Weights of a small transformer language model: 8 layers, local attention windows.
Each number is 128 + 24 x the weight over its row's rms, rounded and kept within 0 to 255. Layers, rows and columns count from 0. The size above them is the row's rms in percent of the matrix's.

# layer 5 MLP up, 512x96, rms 0.147, rows 470-505, columns 0-95
size [102  97  92  86  98  96  97 103 105 112  85 108 104  72  83  99  99 102 100  93 105 100  98 101 110  92 103 102  94 102 107  96  90  90 108  96]
[[108 153 128 183 110 121 155 108 137 108 116 123 154 164 143 110 146  79 146 127 172  90 120 116 132 132 141 174 171 134 134 138 116 109 164 133 120 148  93 130 167 113 180 172 125 131 157 139 161 104 142 131 135 121 138 132 115 179 122 113 173 145 134 118 137 116 141 115 144 119 124 148 128  85 119 144 132 107 126  93 136 113 135 116 145  81 122 147 149  95 140 210 114 133 135 128]
 [143 114 137 163 100 107 124 126 129 117 136 123 134 116 152 112 169 126 116 147 101 120  99 146 145 111 195 124 125 139 132 166 142 140 141 107 155 134 148 110 126  97 114 127 139 120 124 118 126 137 164 128 131 164 102  99 164 120  88  75 154 140 116  68 159 129 132 120 120  91 143 199 137 159 158 122  84 140 132  85 109 115  87 153 130 160 163 148  87 150 113 137 123 124 129 133]
 [123 124 118 117  87 131 102 116 120 116 137 123  97 103 145 102 142 177 129 113 128 148 127 142  95 141  98 120  97 128 115 148 120 141 122 156 140 114  65 129 129 179 112 111 127 129 123 100 169 149 147 156 151 152 104 162 130 129 117 145 132  80  82 101 115 152 122 142  96 116 118  92 129 103 120 122 145 158 186 138  85  74 141 100 140 130  90 170 123  93 118 120 121 136 167 107]
 [154 120 137 157 125 106 163 156 158 110 122 148 149 133 117 112 155 113 186 118 173 145 154 166  85 120 110 136 146 129  97 139 183 101 156 175 137 134 165 132 129 134 150 116 103 125 118 132 115 141 183 155 129 142  80 169 175 152 116 155 157 154 125 156 114 141 104 105 146 106 127 143 121 150 110 129 134 131 112 151 134 149 137 153 133 124 117 118  96 130 127 136 148 141  59 123]
 [123 153 115 144 170 105 127 135 128 115 153  97 130 130 114 135 130 147 109 122 109 127 120 145 111  83  93 131 101 135 172 129 156 157 137 127 116 138  73 162 122  92 160 102 123 122  93 153 163 140  85 127 126 118 124 124 132 127 141 171 139 152  77 146 128 110  93 112 116 114  97 153  98 126 146  77  77 159 107 164 138 112 139  73 151 131  96 125 118 130 139 175 100 129 118 105]
 [134 142 118 116 127 156 136 130 150 149 119  81 129 121 107 133 178 159 183 140 135 124 151 158 134 135 129  96 156 111  94 125 128 102 133 160 150 116 182 132 119 136 128 179 117 104 123  85  69 143 129 122 139 114 180 124 141 124 136 146 145 147 121 126 161 119 125 167 154 148 128 159 155 131 131 127 120 122 139 107 129  82 152 115 143 114 176 129 154 141  91 124 122 169 121  64]
 [117 105 167 109 148 138 113 150 147 149 106 102 136  74 151 123 139 141 125 133 159 149 137 127 109 179 165 113 104 110 140 150  99 131  94 176 117  94 134 141 121  91 102 114 129 162 155 109 100 127 163 142 167 121 106  89 147 143 157 125  97 176 143 146  97 144 141 147 154 120 118  87 140 126 116 145 103 144 150 136 100 138 144  94 178 119 153 163 108 107 123 154 155 146 110  98]
 [108 121 168 134 101  74 132 136 129 132 112 105 170 119 116  87 173 150 113 110 133 135  92 150 143 135 145 122 162 136 126 119 114 130 140 164 123 152 100 163 112 123  68 154 121  83 160 133 117 129 125  97 107 149 139 104 127  73 152 134 124 159 142 144 145 158  95 113 116 167 122 101 148 160 171 102 158 182 131 128 137 108 169 129 130 113 126 147 151 156 131 143 161 144 138 132]
 [110 118 146 154  87 104 117  99 143  94 162 153 136 103  59 124 141 141 117 128 139  71 138 111 141  98 120  85 143 129 106 190 148 131 159 125 156 155 112 194 132 144 105 106 142 119 161 127 128 137 151 112 132 132 142 153 160 128  98 139 120 138 115 115 140 120 156 150 172 101 106 179 107 116 139 138 104 142 159 119 164 136 137 113 155 167 115 116 134 114 130 111 144 133  96 122]
 [150  81 149 133  98 131 104 141 179 110 132 134 160 175 107 111 129 121 141 173 119 135 131  92 152 123 109 125 181 121 108 123 128 107 102 162 167 108 114 160 165 123 172 114 118 143 130 143 135 160 153 101 173 139 133 126 107 141 149 114 134 145 151  99 131 138 125 116 115 115  83 178 124 137 161 140 165 123 131 155 103 140  95  95 134 147 148 119  91 101 101 146 156  85 130 112]
 [181 106 133  96  97 119 164 128 148 126 126 162 113  97 142 125  86 128 182 143  88  99 115 174 124 144 103 134 126 118  75 136 117 139 105 137 105 119 129  96 105 127 154 123 155 119 135  82  96 109 142 105 147  97 117 100 165 135  92 150 129 147 108 115 123 121 128 128 138  88 107 115 144 124 132 105 150 153 122 103 150 105 104 109 148  60 123 153 132 134 148 169 168 111 135 110]
 [125 129 107 158 102 115 100 123  91 110 150 114 149 149  82 105 159 130 153 108 116 159 117 105 126 131 153 101 101 112 157  83  93 140 103 149 131 107 124 147 129 120 115 111 142 100 127 156 151 113 160  97 148 135  95 117 121  79 129 167 151 111 145 145 136  89 113 172 131 121 146 145 108 112 124 122 136 209 143 156 139 158 106 117 137 147 129  96 152 158 154 137  70 129 148 143]
 [119 137  99 144 113 128 133 187  49 125 102 144 114 144 168 163 104 147 138 125 149 150 127 125 103 123 178 164 148 131 146 163 126 131 146 162 181 106 109 120 123 119 102 167  99 124 138 147 131 110 134 142 138 127 132 106 163 132 100 128 121 140 124  70  88  79 118 121 163 126 113 133  94 125 128 151 101 143 118 109 116 142 115 121 141 124 104 108 122 111  73 146 132 130 166 142]
 [104 159 159  71 136 101 137 160 105 103 119 145 109 122 105 157 174 120 149 143 148 113 139 134 137 108 136 126 142 123 151 145 160  88 134 150 148 157 142 108 137 135 145  92 162 148 101  80 167 141 128 175 115 131 144  84 131 110 127 125 126  77 159 116  96 146 163 156 117 145  95 141 139 154 123 124 113 149 119  80 112 129 149 125 154 143 185  82 138 126 111 117 117 116 103 112]
 [128 118 139 137 123 117 116  88 136 138 130 127  62 172 113 105 140 168 145 106 142 115 105 104 118 148 154 168 146 133 136 149 158 112 117 124 113 145 156  96 119 147 113 136 126 112 178 122 135 116 167 143 108  95 110 102 127 161 142 177 131 173 131 162  96 127 131  69  98 112 149 150  98 168 143 131 122 108 176 130 158 120 141 116 109  90 109 134 120 116 141 126 151 111 182 142]
 [179 130 120 116 122 150 140  87 147 100 126 112  61 130  67 116 149 142 126 120  94 135 112 129 103 133 141 133  97 159 154 117 121 106 158  92  84 104 126 158 122 168 186 152 127 109 152 145 166 119 150 104 147 118 126  78 146 113 133 116 119 125 161  83 106 113 153 122 159 129 116 157 160 134 154 138 128 122 127 123 134 128 162 158 111  91 107 144  94 122 151 111 141 119 136 120]
 [133 147 147  80 125  83 129 117 173  75 139 127 146  94 134 128 115 120 134 120 164 102 123 146 143 152 130 145 136 144 119 145 164 122 117 143 138 135 100 123 106 124 159 145 149 138  76 149 120 167 165 133 107 153 108 151 135 132 127  99 115 109 133 189 132 141 133 137 144 145 114  73 111  83 135 134 140  98  83 122 125  94 120 135 147  75 147  84  80 156 136 122 148 124 118  96]
 [126 113 136 146 172 101  88 117 120 112  97 100  87 148  99 131 167 134 104 161 116 117 120 112 122 180 158 107 129 127 147  89 138 146 150 143 108 109 156 139  67 117 170 127 124 121 143 120 145 103 171 103 137 126 125 131  96 129 142 164 140 105  99  78 158 146  94 115 108 136 147 161 120 147 163 103 124  86 118 148 117 158 142 161 147 122 111 100 144 100 152 119 107 121 162 154]
 [152 178 141 145  81 126 149 117 149 118  92 110 135 139 151 120 152 135 142  83 166  98 105 107 125 158 111 119  77 143 173  88 151 131 106 125 134 128 158 154 130 166 100 139 135 137 128 113 182 150 168 143 160 131 103 168 135 133 106  98 128 124 131 109 124  99  86 125 152 142 160 117 107 185 109 132 121  85  85 137 103 146 113 127 151 145 140 135 104 134 143 103 119 124 146 121]
 [153 133 139 117 113 124 125  95 159 131 141 106 109 155 138 121 142 143 156 163 174 106 102 196 121 132 118 109 141  97 129 139 167  89  97 164 135  99 104 162 123  87 107 113 101 127 135 139 117 148 151 138  92 102 146 143 155  90 131 135 156 139 113  94 157 126 107 112 134 109 150 104 114 139 170 108 187  90 106 126 134 133 128 119  96  86  99 135 125 103 163 119 164 151 115 142]
 [137 116 152 132 117 116 142 140 109 141 133 127  92 111 109  81 125  88 122 128 120 150 119 130 137 140 118 141 127 144 158 158 100  92 101 135 186 109 129 137 113 121 142 120 123  87 146 133 133 117 165 127 125 143 135 145 131 157 127 127 121 110 140 107 161 131 110 174 194  65 107 127 123 156 137 116  95 141 125 143 128 125 183 118 136 157  82 152  64 107 143 135 176 129 179 126]
 [ 97 108 122 133  61 164 116  94 142 131 133 163 104 116 135 126 132 144  94 144 117 126 131 108 123 119 168 146  49  99 139 148 175 144 124 138 128 142 135 164 136 141 125  94 108 144 105 151 127 174 135 160 133 156  83 119 114 153  99 142 159 151 104 139 139 129  95 154 128 152 175  98 153 137 149 178 129 141 115 150  99 122  89 123 112 134 147 110 118 137 100 134 105 124 135 147]
 [128 165 163 145 118 129 119 130 145 157 123 135 107 150 136 145 137  87 163 155 121 106 156 104 146 145 123 129  75 151 117 103 136 132 111 109  72 101 134 147  87 113 125 153 150 135 123 126 191 127 114 122 135 148 123 120 117 127 159 119 132 119 103 110 156 130  79 157 105 133  90 100 155  80 106 115 136 137 154 125 108 147 136 162 135  83 120 133 120 119 104 152 100  91  55 121]
 [ 92  99 114 138 125 121 132 130 100 138  87 152 113 130 120 149 101 149 131 115 120 171 126 139 110 139 163  95 118  85  93 146  89 119 124 140 132 141 102 117 151  72 156 127 155  98 134 158 150 146 157 135 145 170 141 148 167 122 141 145 146 138  95 132 126 132 110  48 116 145 133 147 128 160 172 153 137  74  96 120 148 120 128 119 141 148  98 115  94  80 144 123 129 130 112 145]
 [125 126 160 119 128 122 140 112 138 103 115 108 150 121  82  93 118 131 143 146 113 103 204 121 105 139 165 106  96  88 150 127 149 121 120 141 129 129 113 156 113 182 146 155 130  76 129 130 147 126 132  97 137 163 148 155 127 148  89 128 122 116 143 160 120 148 164 132 103 125 134 144 147 102 150 130 152 160 218 107 130 108 161 127 149 123 134 109 136 114 115 125 102 152 113  91]
 [145 145 136 162 105 111 138 167 148 135 111 138 152 139 138 126 152 150 142 125 131 108 163 129 122 193 102  90 168 146 150 149 191 141  96 105 109 116 147 139 141 108 101 164 143 100 155 117 123 152 157 148 126 166 118 156 142 148 145 135 167 164 129 136 136 138 109 145  89 121  87 161 112 105 147 153 108 169 130 130  97 118  84 119 104 176 143 138 108 114 107 143  96 146 116 144]
 [129 129 153 115 134 148 109 114 123 107 167 130 119 127  64 158 144 149 123 169  90  91 167 147 119 151 137 107 136 108 164 118 140 151 142 120  95 138  80 117  98 129 126 133 164 126 163 145 176 135 132 135  98 120 128 147 156 155 116 112 129 157  97 170 149 144 113  99 122  74 126 131 127  92 143 112 126 159 149 120 101 122 164  97 148 123 101 104 117  86 188 130 114 120 140 142]
 [115 124 132 162 159 128 172 145 149 139 135  91 124 154  88 136 141  84  96 138 101 151 124 146 138 110 104 150  88 123 109 134 139 136 100 101 129 120 112 165  93 146 159 165 138 139  80 174 110 170 131 150  85 139 121  86 141 130 162  91 129 105 132 165 120  99 126 139 127 130 101 175 156 113  93 122 134 156 117 134 163 144 165 120 164 125 143  95 144 125 141 137 103 157 136 144]
 [157 126 134 130 130 145 131 134 145 147 152 118 117  67 118 112 172 160 152 136 144 113 163 143 105 154  63 112 139  97 154 148 129  64 135  91  99 105 115 105 102 120 160 104 179  80 147 121 168 110 134 116 157 159 153 100 121 109 125 138 138 137 145 140 120 161 117 122 135 128 135 147 110 149 132 111 131 129 123 143 120 109 150 154 134  88 150 121 153 108 176 111 108 149 155  92]
 [114  97 121 120 115 145 166 123 140 101 157  48 139 112 103 122 119 108 134 156 156 105 126 171 151 167 121  96 115 123 146 107 136 120 120 143 127 121 116 134  81 143  98 131 144 168 101 186 148 143 129 124 146  86 115  99 160 114 132 134 157  87 156 128 154 124 121 149 125 147 117 113  96 117 106 157 108 108 164 175 130 146 114 101 141  86 152 138 132 128 169 152 108 112 103 132]
 [113 119 108 163 146 133 166 110 123 146 175 133  90 120 144 119 151 103 119 154 137 136 160 154 110 132 114 152 119 125 118 102 132 136 108 149 125 125 103 104 106 150 116 119 110 103 124 113 136  92 124 149 171 132 137 102 186  87 156 125 156 158 146 118 128 181  79 125 125 127  83 135 180 104  95 142 117  96  95 127 146 125 119 168 188 119 114  92 112 154 121 103 115  96 129 126]
 [132 122 107 124 124  88 150 106 121 128  84 143  48 125 121  89 152 153 156  88 103 143 125  70 147 106 178 122 115  96 126 130 111 155 119  83 131 135 121 121 122 105 154 128 145 144 143 130 159 188 148  90 117  94 114 137 118 134 146  93 122 130 124 121 136 111 122 147 113  95 101 142 100 109 132 115 138 134 133 116 138 154 140 122  97  69 151 127 129 154 111 120  89 112 108 154]
 [143 160 163 131 127 122 126 127 123 116 136 105 170  90 148 127  97 130 148 147 160 107 158 116 136 148 195 107 113 155 166 147 135 123 166 156 182 100 107 182 116 133 103 135 146  87 111 141 121 132 174 130  99 127 135 114 155 136  94 111 151 137 110 129 158 102 126 152 154 101 114 102 108 129 108 159 132 117 120 134 135 129 129 134 105 141 124 175  80 137 143 191 140 133 104 143]
 [132 122 105 146 104  87 110 153 112  76 149 129 127 119 135 121 119 110 117 140 172 127 158 148  84 123 122 146 127  63 126 144 103 110 109 105 143  97 157 102 140 113 164 152 133 126 145 122 129  93 141 100 160 102 166 154 138 126 113 136 146 140 146 141 142 120  88 118 112 104 136 125 116 143 171 134 122  89 157 183 136  77 162 134 112 153 131 137  73 130 113 131 168 115 132 175]
 [110 117 121 124 113 133 112  97 100 109 139 137 126  97  96 154 125 131 143 135 122 114 114 157  63 156 144 117 177 107 130 161 133 130 126 116 118 159  82  97 123 113  90 162  74  89 120 176  99 155 130 115  92 130 125 129 101 174 128  73 132 117 130 155  87 134 117 124 136 112 170 115 153 101 146 150  75 106 135  99 162 143 112 111 121 151 116 137 116 139 113 145 108 143 127 133]
 [164 100 162 163 101  87 153 126 139 131 136  93 157 104 144 134 134 101 130 158 150 131 117 102 156 114 142 177 119 116 124 165 135 120 108 154 134 123 101 177 142 110 131 121  96 111 143 110 134 131 149 136  93 148  96 134 113  85 150 146 110 151 117 173  89 128 116 146 118 104 165 113 122 150 119 178 145 146 151 134 131 164 137 167 141 110 118 103  84 144 124 142 195 104 145 116]]
# layer 5 MLP down (transposed), 512x96, rms 0.0265, rows 470-505, columns 0-95
size [101 110  98  83  93  95  96 104  96 103  86 109 112  74  78 111 103 114  94  89 113  99  95  99 105  95 106 105  98 101 120 105  87  82 101  92]
[[158 132 150 124 128 139  84 130 102 112 104 143 175 132 146 137 128 137 155 109 127 126 115 125 116 131 133 140  78 142 121 116 128 171 138 155 150 115 148  82 170 102 141 184 149 113 121 125 144 137  97 156 164 123 177  98  69 129 146 123 140 110 101 135 121 125 112 169 129 166 127 137 165 152 119 121 143 160 189 125 126 111 122 114 106 176 158 112 159 127  98 102 158 115 117 134]
 [128 132 122 104 154  89 137 154 135 136 134 188 121 102 139 119 134 117 138 109 108 135 144 104 109 160 135 133  35 152 158 147 115 156 153 111 182 179 171 151  86 125  99 130 102 136  97 117 116 103 122 126 131 142  94 142 111 112 137 133 136 130 125 126 142 137 156 119 167 128  95 125 106 138  82 132 129 145 150 117 104 109 132 155 128 114 143 152 103 134  99 129 190 147 113 120]
 [100 145 149  75  76 114 134 116 157  79  86 105 127 134 148 117 143 125 122  90 132  96 134 125 160  81 150 150 111 116 119 124 138 134  77  99 144 114 143 119 133  91 114 107  98 116 138 124 134 141 145 115 192 155 139  99 156 140  89 111 107 148 116  99 105 144 109 127 148 144 154 165 131 143 173  82 123 124 159 126 116 132 134 125 122 147 121 178  88 131 140 109 127 163 133 135]
 [146 108  97 118 127 162 131 157 167  94 162 139 111 129 143 142 115 101  96 153 137  96 132 141 153 132  84 147 192 126 125 136 116 136 129 152 135 150 113  96 154 153 124 107 140 122  96 116 180  79 151 119 122 178 125 100 142 140  95  92 117 101 178 125 184  94 161 155 109 123 120 109 145 113  99 129 110 129 119 143 141 145 132 111 116 145 147 118 125 140  89  92 150 132 135 156]
 [134 145 121 106 108 110 144 137 135 126 156 128 138 111 129 125 140 145 117 139 153  74  92 102 137 141 139 106 146 134 120  97 140  49 145 109 155 176 101 130 125 104 110 120 119 142 143 100 154 136 161 142  74 115 101 114 158 158 131 101 111 115 132 114 166 158 148 146 110  97 132 179 141 107 136  74 153 179 169 134 148  84 123 137 135 115 109 127 139  85 130 109 143 128 126 139]
 [137  97 117 100 111 130 129 142 135 143 114 190 162 142 126 107 137 173 123 129 152 118 124 124 144 134 101 116 101  90 139 106 136 136 115 142 154  99 110 139 134 126 116 178 169 168 155 124 154 144 103 126  98 132 113 106  94 149 106 159 121 138 112 122 109  90 104 112 148 110 142 107 107 120  88 121 109  93 159 160 168 138 121 123 110 144  86 179  70 103 167 116 153  94 137 131]
 [106 149 115 159 156  76 118 140 126 143  95 158 107 141 141 127 193 116 132 158 141 162 127 114 114 127 106 112 112 124  95 142 137 178 118 144 145 101 117 104  97 113  75 135 175 128 137 140 126 135 105 137 148 175 136 117 178 126 144 129 127 115 112 116  92 114  76 128 160 110 104 148 110 130 182 138 117 142 119 111 163 172 136 101 149 142  97 165 109 120 141 110 140 149 107 124]
 [120 163 137 143 140 166 134 150 153 135  79 106 155 153 115 105 163 168 131  69 155 121 105 131 112 145 129 123 114 153  92 149 154 132 179 165 135 114 105 167 131 132 119  62 131 124 141 110 114 114 140 136 150 131 132 120 125  86 154 101 177 116 129 166 171 144 111 139 155  94 101 130 116 121 160 133 130 148  83 142 104 128 132 124 111 122 132 135 180 142 106 119 143 105 159 124]
 [110 158 121 175 141 141 130 139 143 159 173 165 151 122 127 114 100 116 136 103 160 134  81 135 164 105 123 114 147 165 116 154 148 112 127 134 137 131 170 124 150  91 133 111  97 168 127 126 116 114  86 130 146 151 190 135 111 123 152 127 101 163 118 146 154 113 137 119 130 134 149 136 178 115 118 114 158 168 137 151 118 166 148 146 182 148 133 122 115 157 105 137 133 187 143 117]
 [ 90 124 120 135 177 165 149 122 122  84 133 149  94  61 124 131 110 102 102 182 158 127 128  88 136 162 130 123 122 112 134 160 158  79 136 133 145 115 113 139 131 138 144 117 151 132 120 109 117  83 117 181 144 135 152 135 145 117 112 167 137 183  93 178 143 147 123 135 101 138 149 118  99 114 137 132 130 145 154 140 116 116 172 134 164 116 158 110 137 148 144 146 112 111 122 138]
 [154 149 124 152 138 113 155 101  94 128 130 136 138 147 120 165 129 164 164 119 122 165 162 100 157 134 132 103 109 111 159  74 123 155 125 111 178 146 125 154 132 128 133 121 130 115 130 159 161 116 126 132 135 124 136 173 155 122  90 106 110 106 191 158 124 158 174  92 137  93 118 123 138 133  77 138  77 136 136 142 106 141  94 150  80 100 139 103 135 135 107 122 100 136 124 133]
 [115 157 145 188  81 149  92 173 168 140 149 118 120 133 172  96  98 138 121 112 131  92 128 100 113 120 121 133 135 106 126  42 104 106 156 110 112 122 117 123 151 147  84 141 102 149 122 156 167 118 135 126 128 154 125 117 106 150 151  92 147 112 136 135 118 140 152 141 126 166 119 111 158 118 145  94  99 158 127 155 110 123 129 153 113 118 147 115 130 148 110 185 126 126 129 145]
 [129 109 114 106 111 122 127 150 135 150 141 134 112 100 165 119 125 139  86 151 169 130 116 141 140 127  84 138 152 105 114 105 146 105 132 196 138 134 125 126 179 155 107 146 122 172 121 146 126 142 121 132 134 110 121 115 130 148 144  73 178 119  97 148 142 122 149  84 176 134 130 133 153 150 156 110 154 158 159  97 134 100 136 119 132  76 148 129 103 102 118 117 169  71 141 123]
 [115 133 150 160 120  99 137 122 129 140 165 130  86 101 136 124 123 142 156 137 170 149 113  82 134 150 144 123 113 117 119 169 153 173 118 106 130 120  89 141  88 142 125 133  98 109 165 136  94 116 101 130 131 151 119 137 153 128 125 142 101 133  98 124 108 199 136 140 163 141 168 119 110 102 102 107 118 117 114 119 107 156 147 107 135 145 125 137 187 159 191 154 131  97 166 125]
 [145 168  65 151 140 141 111 128 147 108 156 158 124 174 115 130 112 121 152  92 122 157 136 144 101 134 105 139 137 132 122  91 109 104 113 145 105 158 122 106 154  99 139  89 125 140 132 152 108 112 145 152 153 117 160 164 148 129 120  45 143 153 132 142 105 116 148 101 135 144 112 139  98 161 165 120 113 115 161 154 133  98 138 124 117 115 182 152 172 141 129 127 131  90 134 106]
 [100  76 112 115 149 139 122 112 110 117 102 120  95 132 126 109 135 102 117  89 135  88 171 107 167 133  96 129 172 135 122 132 158 121 148 127 154 124 151 115 132 130 150 131 137 118 115 202 107 107 113 133  79 115 156  96 114 154 134 124 107 141 138 129 125 112 145 131 112 142 119 122 150 148 179 123 120 134 141  98 130 151 128 196 113 136 129 208 156 128 116 136  95 120 158 124]
 [117 135 140 182 131 102 133 110 137 153 143 101 146 146 125 127 118 168 128 105 124 114 137  81 112 135 151 103 174 143 135  92 106  98  96  89 107 150 115 135 122 160 152 130  86 103 132 156 159 139  73 140 113 106 144 190 167 153 124 111 159 110 115  94 126 141 122 117 110 150 131 107 130 140 164  86 133 122 124 124 104 117 121 155 166 124 164 164 161 119 101 119  95 124 163 122]
 [159  94 125  85 157 151 115 101 119  99 142 134 136 148 105 150 145 126 118 121 131 140 117  94 127 120 156 172 125 135 166 156 146 109 170 146 145  57 138 100 155 136 139 117 144 138  93  88 143  97 141 126 123 108 136 144 119 171 163 142 156 149 123  70 158 153 115 120 119 125 157 145 135 130 161 107 113 163 126 125 117 117  77 145 136 105 134 188 115 139 142 155 123 156 150 145]
 [159 163 100 120 121 113 114 105 109 133 109 116 123 143 104 168 107 116 127 150  88 114 110 141 142 154 123 134 160 114 155 153 117 122 132 155 171 110 102 153 169 100 148 132 141 122 116  99 111  88  74 124 141 122 152  62 120 118 117 106  93  99 134 120 121 131 113 128 125  96 133 103  85 186 139 137 130 133 119 131 114 165 129 131  97 122 137 195  99 134 140 139 148  85 143  90]
 [209 147 161 135 130 142 143 149 145 140 141 146 144 111 144 181 114  96  87 133 114 108 111 142 115  99 138 108 152 157 109 149 146 134 108 163 135 144  87 104 143 133 179 126 156 137 173 129 147 140 116 145 124 160 109 139 145 164 178 129  95 105 107 143 153 132 102 130 138 120 111 134 126 175 154 137 159 132 118 120 134 137 121 143 109  93 160  96 117 148 161 116 167 156 114 101]
 [ 77 121 143 123 132 134 140 183 107 108 117  96 151 122 138 110 117 100 118 116 121 130 115 138 138  95 112 107 156 189 121  79 110 141 117 103 138 157 148 143 128 170 137 184 122 157 110 121 150 120  99  91 133 152 116 127 119 122 138 135  97 105 123 104 162 119 123 127 172 139 169 139 113 118 164 131 125 133  90  95 155  74 134 148 149 100 101 128  95 128 145 108  75 131 157 142]
 [136 108 175 139 172 137 136 109 126 155 125 148  90 104 158 140  93 113 162 136 152 114 124  98 171 141 100  96 161 157 130  94 110 121 139 101 132 127 153 127 124 166 177 154 167 103 167 123 110 125 119 120 168 100 188 159 126 104 128 146 148  86 115 149 132 113 128  84 158 121 145 117 155 125 111 102 155 108 124 133 116 137  93 159 147 141 131  96 101 106 140 125 124 151 145 102]
 [107 114 107  83 153  94 118 137 108 137 145 118 132 100 105  49 151 130 123 158 113 114 121 121 143 103  96 115  96 102 138 127 123 160 128 160 120 111 152 129 122  94 185 157 106 142  82 106 119 164 119 154 129 121 138 158 133 107 153 134 112 143 149 112 104 135 119 101 159 111  55 117 148 130  87 122 112 125 139 105 148 102 119 124 124  91 159 125 159 160 141 123  94 138 142 113]
 [ 92 119 146 144 153 119  87 156 115 143 112 132 133 132 133 137 102  78 122 172 116 150 154 143 120 154 116 142 165 143 151 122  77 117 178 105 159 118 156  98  88 135 115 132 131 121  98 144 108 174 111 137 119 121 138 149  92 121 151 102 126 141 149 158  96 118 131 137 127 132 110 125 110 131 139 103 106 130 103 104 129 131 182 174 139  71 110 123 144 137 126 149  74 127  76 155]
 [105 128 144 115 140 127  91 137 131  67 124 110 110 114 136  94 119  93 105 103 165 175 105 131 159 131  95 135 169  79 144 128  99 124 141 139 141 112 146 122 137 100 105 125 147 105 105 175 130 186 118 147  93 158 133 155 119 107 116  84 139 129  79  65 145 114 106 124 146 114 151 132 123 106 119 123 133 161 121 165 147 111 123 101 121 147 106 130  87 101 144 149 121 129 137 149]
 [145 133 137 119 172 156 136 108 136 137 134 153 133 113  91  93 124 169 138 100 118 156 132 149  89 121 120 115  96 156 112 145 104 148 120 157 104 127 180 150 161 117 168 141 120 136  80 134  77 126 128 121 149 112 138 132 121 109 137 101 151 143 104 124 132 102 161  90 122 162 141  94  95 116 124 114 125 141 174 108  59 128 122 104  98 163 152 125 112  98 117  99 145 168 156 115]
 [153  77 150 104 149 140 114  99 108 117 129 101 136 126  99 147 106 175 162 139  82 115 157 115 159 164 118  91 102 112 125 140 106 121  91 135 127 139 125 169 138  82 145  95 123 146 131 129 134 125  94 152 148 139 128 169 114 162 123  75 105 127  94 103 153 180 100 128 108 128 146 139 121  75 109 124 131 136  96 132 125 102 136 120 141 103  95  89 121 108 133  79 117 134 137 125]
 [ 90 144 139 169 139 113 122 103 160 134 156  89 116 131 116 160 160 112 139 133 133 156 182  78 103 106  98 140 129 124 101 114 120 139 134 141  79 165 135 123 107 146  88 137 109 126 133  97 153 127 171 117 140 149 109 108 108 130 116 130 111 121 110 130 113 106 142 107 138  72  96 131 128 135  96 105 164 105 120  90 107  78 135  85 107 103 132 111  78 117 157 118 101 143 154 143]
 [110 116 143 148 179 136 104 138 153 146 145  84 158 152 129 139 155  89  96 114 143  86 122 155 150 120 133  73 106 150 102 108 117 117 115 117 134 117 102 140 132 100 106 105 134 152 126 104 161 149 119  92  86 131  70 145 136 152 155 131 110 117 103 141 127 108 171 101 135 129 125 127 134 131  96  96 111 118 117 113 176 127  88  78 173 146 171 148 122  95 130 148 120 113 120 138]
 [153 146 163 146 152 160 121 112 126 156 117 120 107 112 108 117  77 116 141 116  93 117 132  80 183 168  95 138 138 117 103 114 147 107  79 122  79 128 141 117  93 171  71 162 149  66  92  98 137 145 130 151 130 121 141 141  69 138 172 125 134 128 125 107 140 112 154 111 144 108 115 138 128 109 149 151 123 134 126 117 135 111 115 129 124 114  92 118 140 147 135  96 139 137 126 149]
 [145  89 139 108 162 118 119  84 191 106 121 129 112  89 127 125 145 131 101 127 129 143 147 115 130  86  91 144 131 103 141 186 103 131 122 133 150 128 133 102 133 133 110 141 124 133 130 139 124 135 148 150 119 114 114 115 149 118 108  98  86  74 146 141 101 141 134 127 136 145 117 132 120  95  56 119  82 122 148 157 147 156 164 169 122  85 160  92 147 117  97 121  90 146 127 130]
 [155 137 182 154 142 113 148 162 164 131  95 136 103 155 138 143 148 163 138  81 126 128 118  94 189  92 129 134 134  85 134 150 116 107 140 128 135 134 153 112 121 162 112 175 163 133 146  94 145  94 117 152 115 144 128 145 118 109 156  92 143 141 126 124 106 113 115 146  96 125 173 102 112 132 112  91 170 123 161 131 166 133 132 145 135 102 159 106 156 132 142 137 133 125 187 130]
 [129  87  97 131  93 130 127  83  92 168 123  88 165 111 110  91 152 152 174 153 147 183 114 111 120 118 144 159 189 147 117 148 146 157 101  97 125 125 164 119 131 130 132 137 133 117 153  86 119 153 125 154 109 118 127 155 130 113  96 105 140 149 111 120 121 129 118 134 125 115 166 117 115 124 132  95 164 128 120 114 121 122 157 109 138 125 161 160 187 125 125  82 130 156 108 106]
 [170 126 136  93  79 150 141 176 147 112  85 142 177 133  81 124  81 134 130 107 106 122 149 137 131 125 120 106 121 141 158 152 121 101 142 132 157 172 101 115 126 173 128 141 137 143 106 130 138 125 126 113 150 107 139 115 132 116 123 135 130 119 119 184 134 100 132 113 116 118 150 105 148 163 107 129 115 127 169 118  84 151 170 163 171 100 114 122 198 134 106 147 126 130 130 149]
 [132 100  83  81 167 109  95 130  93 149 152 126 130 168 105 162 113 103 120 135 132  99 128 140 114 135 115 118 161 142 112 147 162  94 175 134 151 156 148 120 143 158 140 117  85 137  91 168 138 141 118 105 138 134 121 124 102 174 115 128 152 136 151 133  78 168 161 143 136 107 150 141 163 114 107 109 162 102 132 124 113 126 112 103 111 116 137 164 127 132 163 162 115 183 126 151]
 [117 140 157 116 102 100 115 115 144 105 154 135 148 112 161  95 165 106 110  99 132  99 130 133 106 129 129 126 148 157 120 130  95 108 207 154 151 117 123 111 135  99 116 137 139 119 133 134 151 121 102 164  89 170 155 190 175 108 134 118 119 132 147 114 117  84  77 153  86 119 138 153 107 133 131 133 116 118 134 136 104 150 130 150 106 122 155 152  77 106 139 120 115  94 114 153]]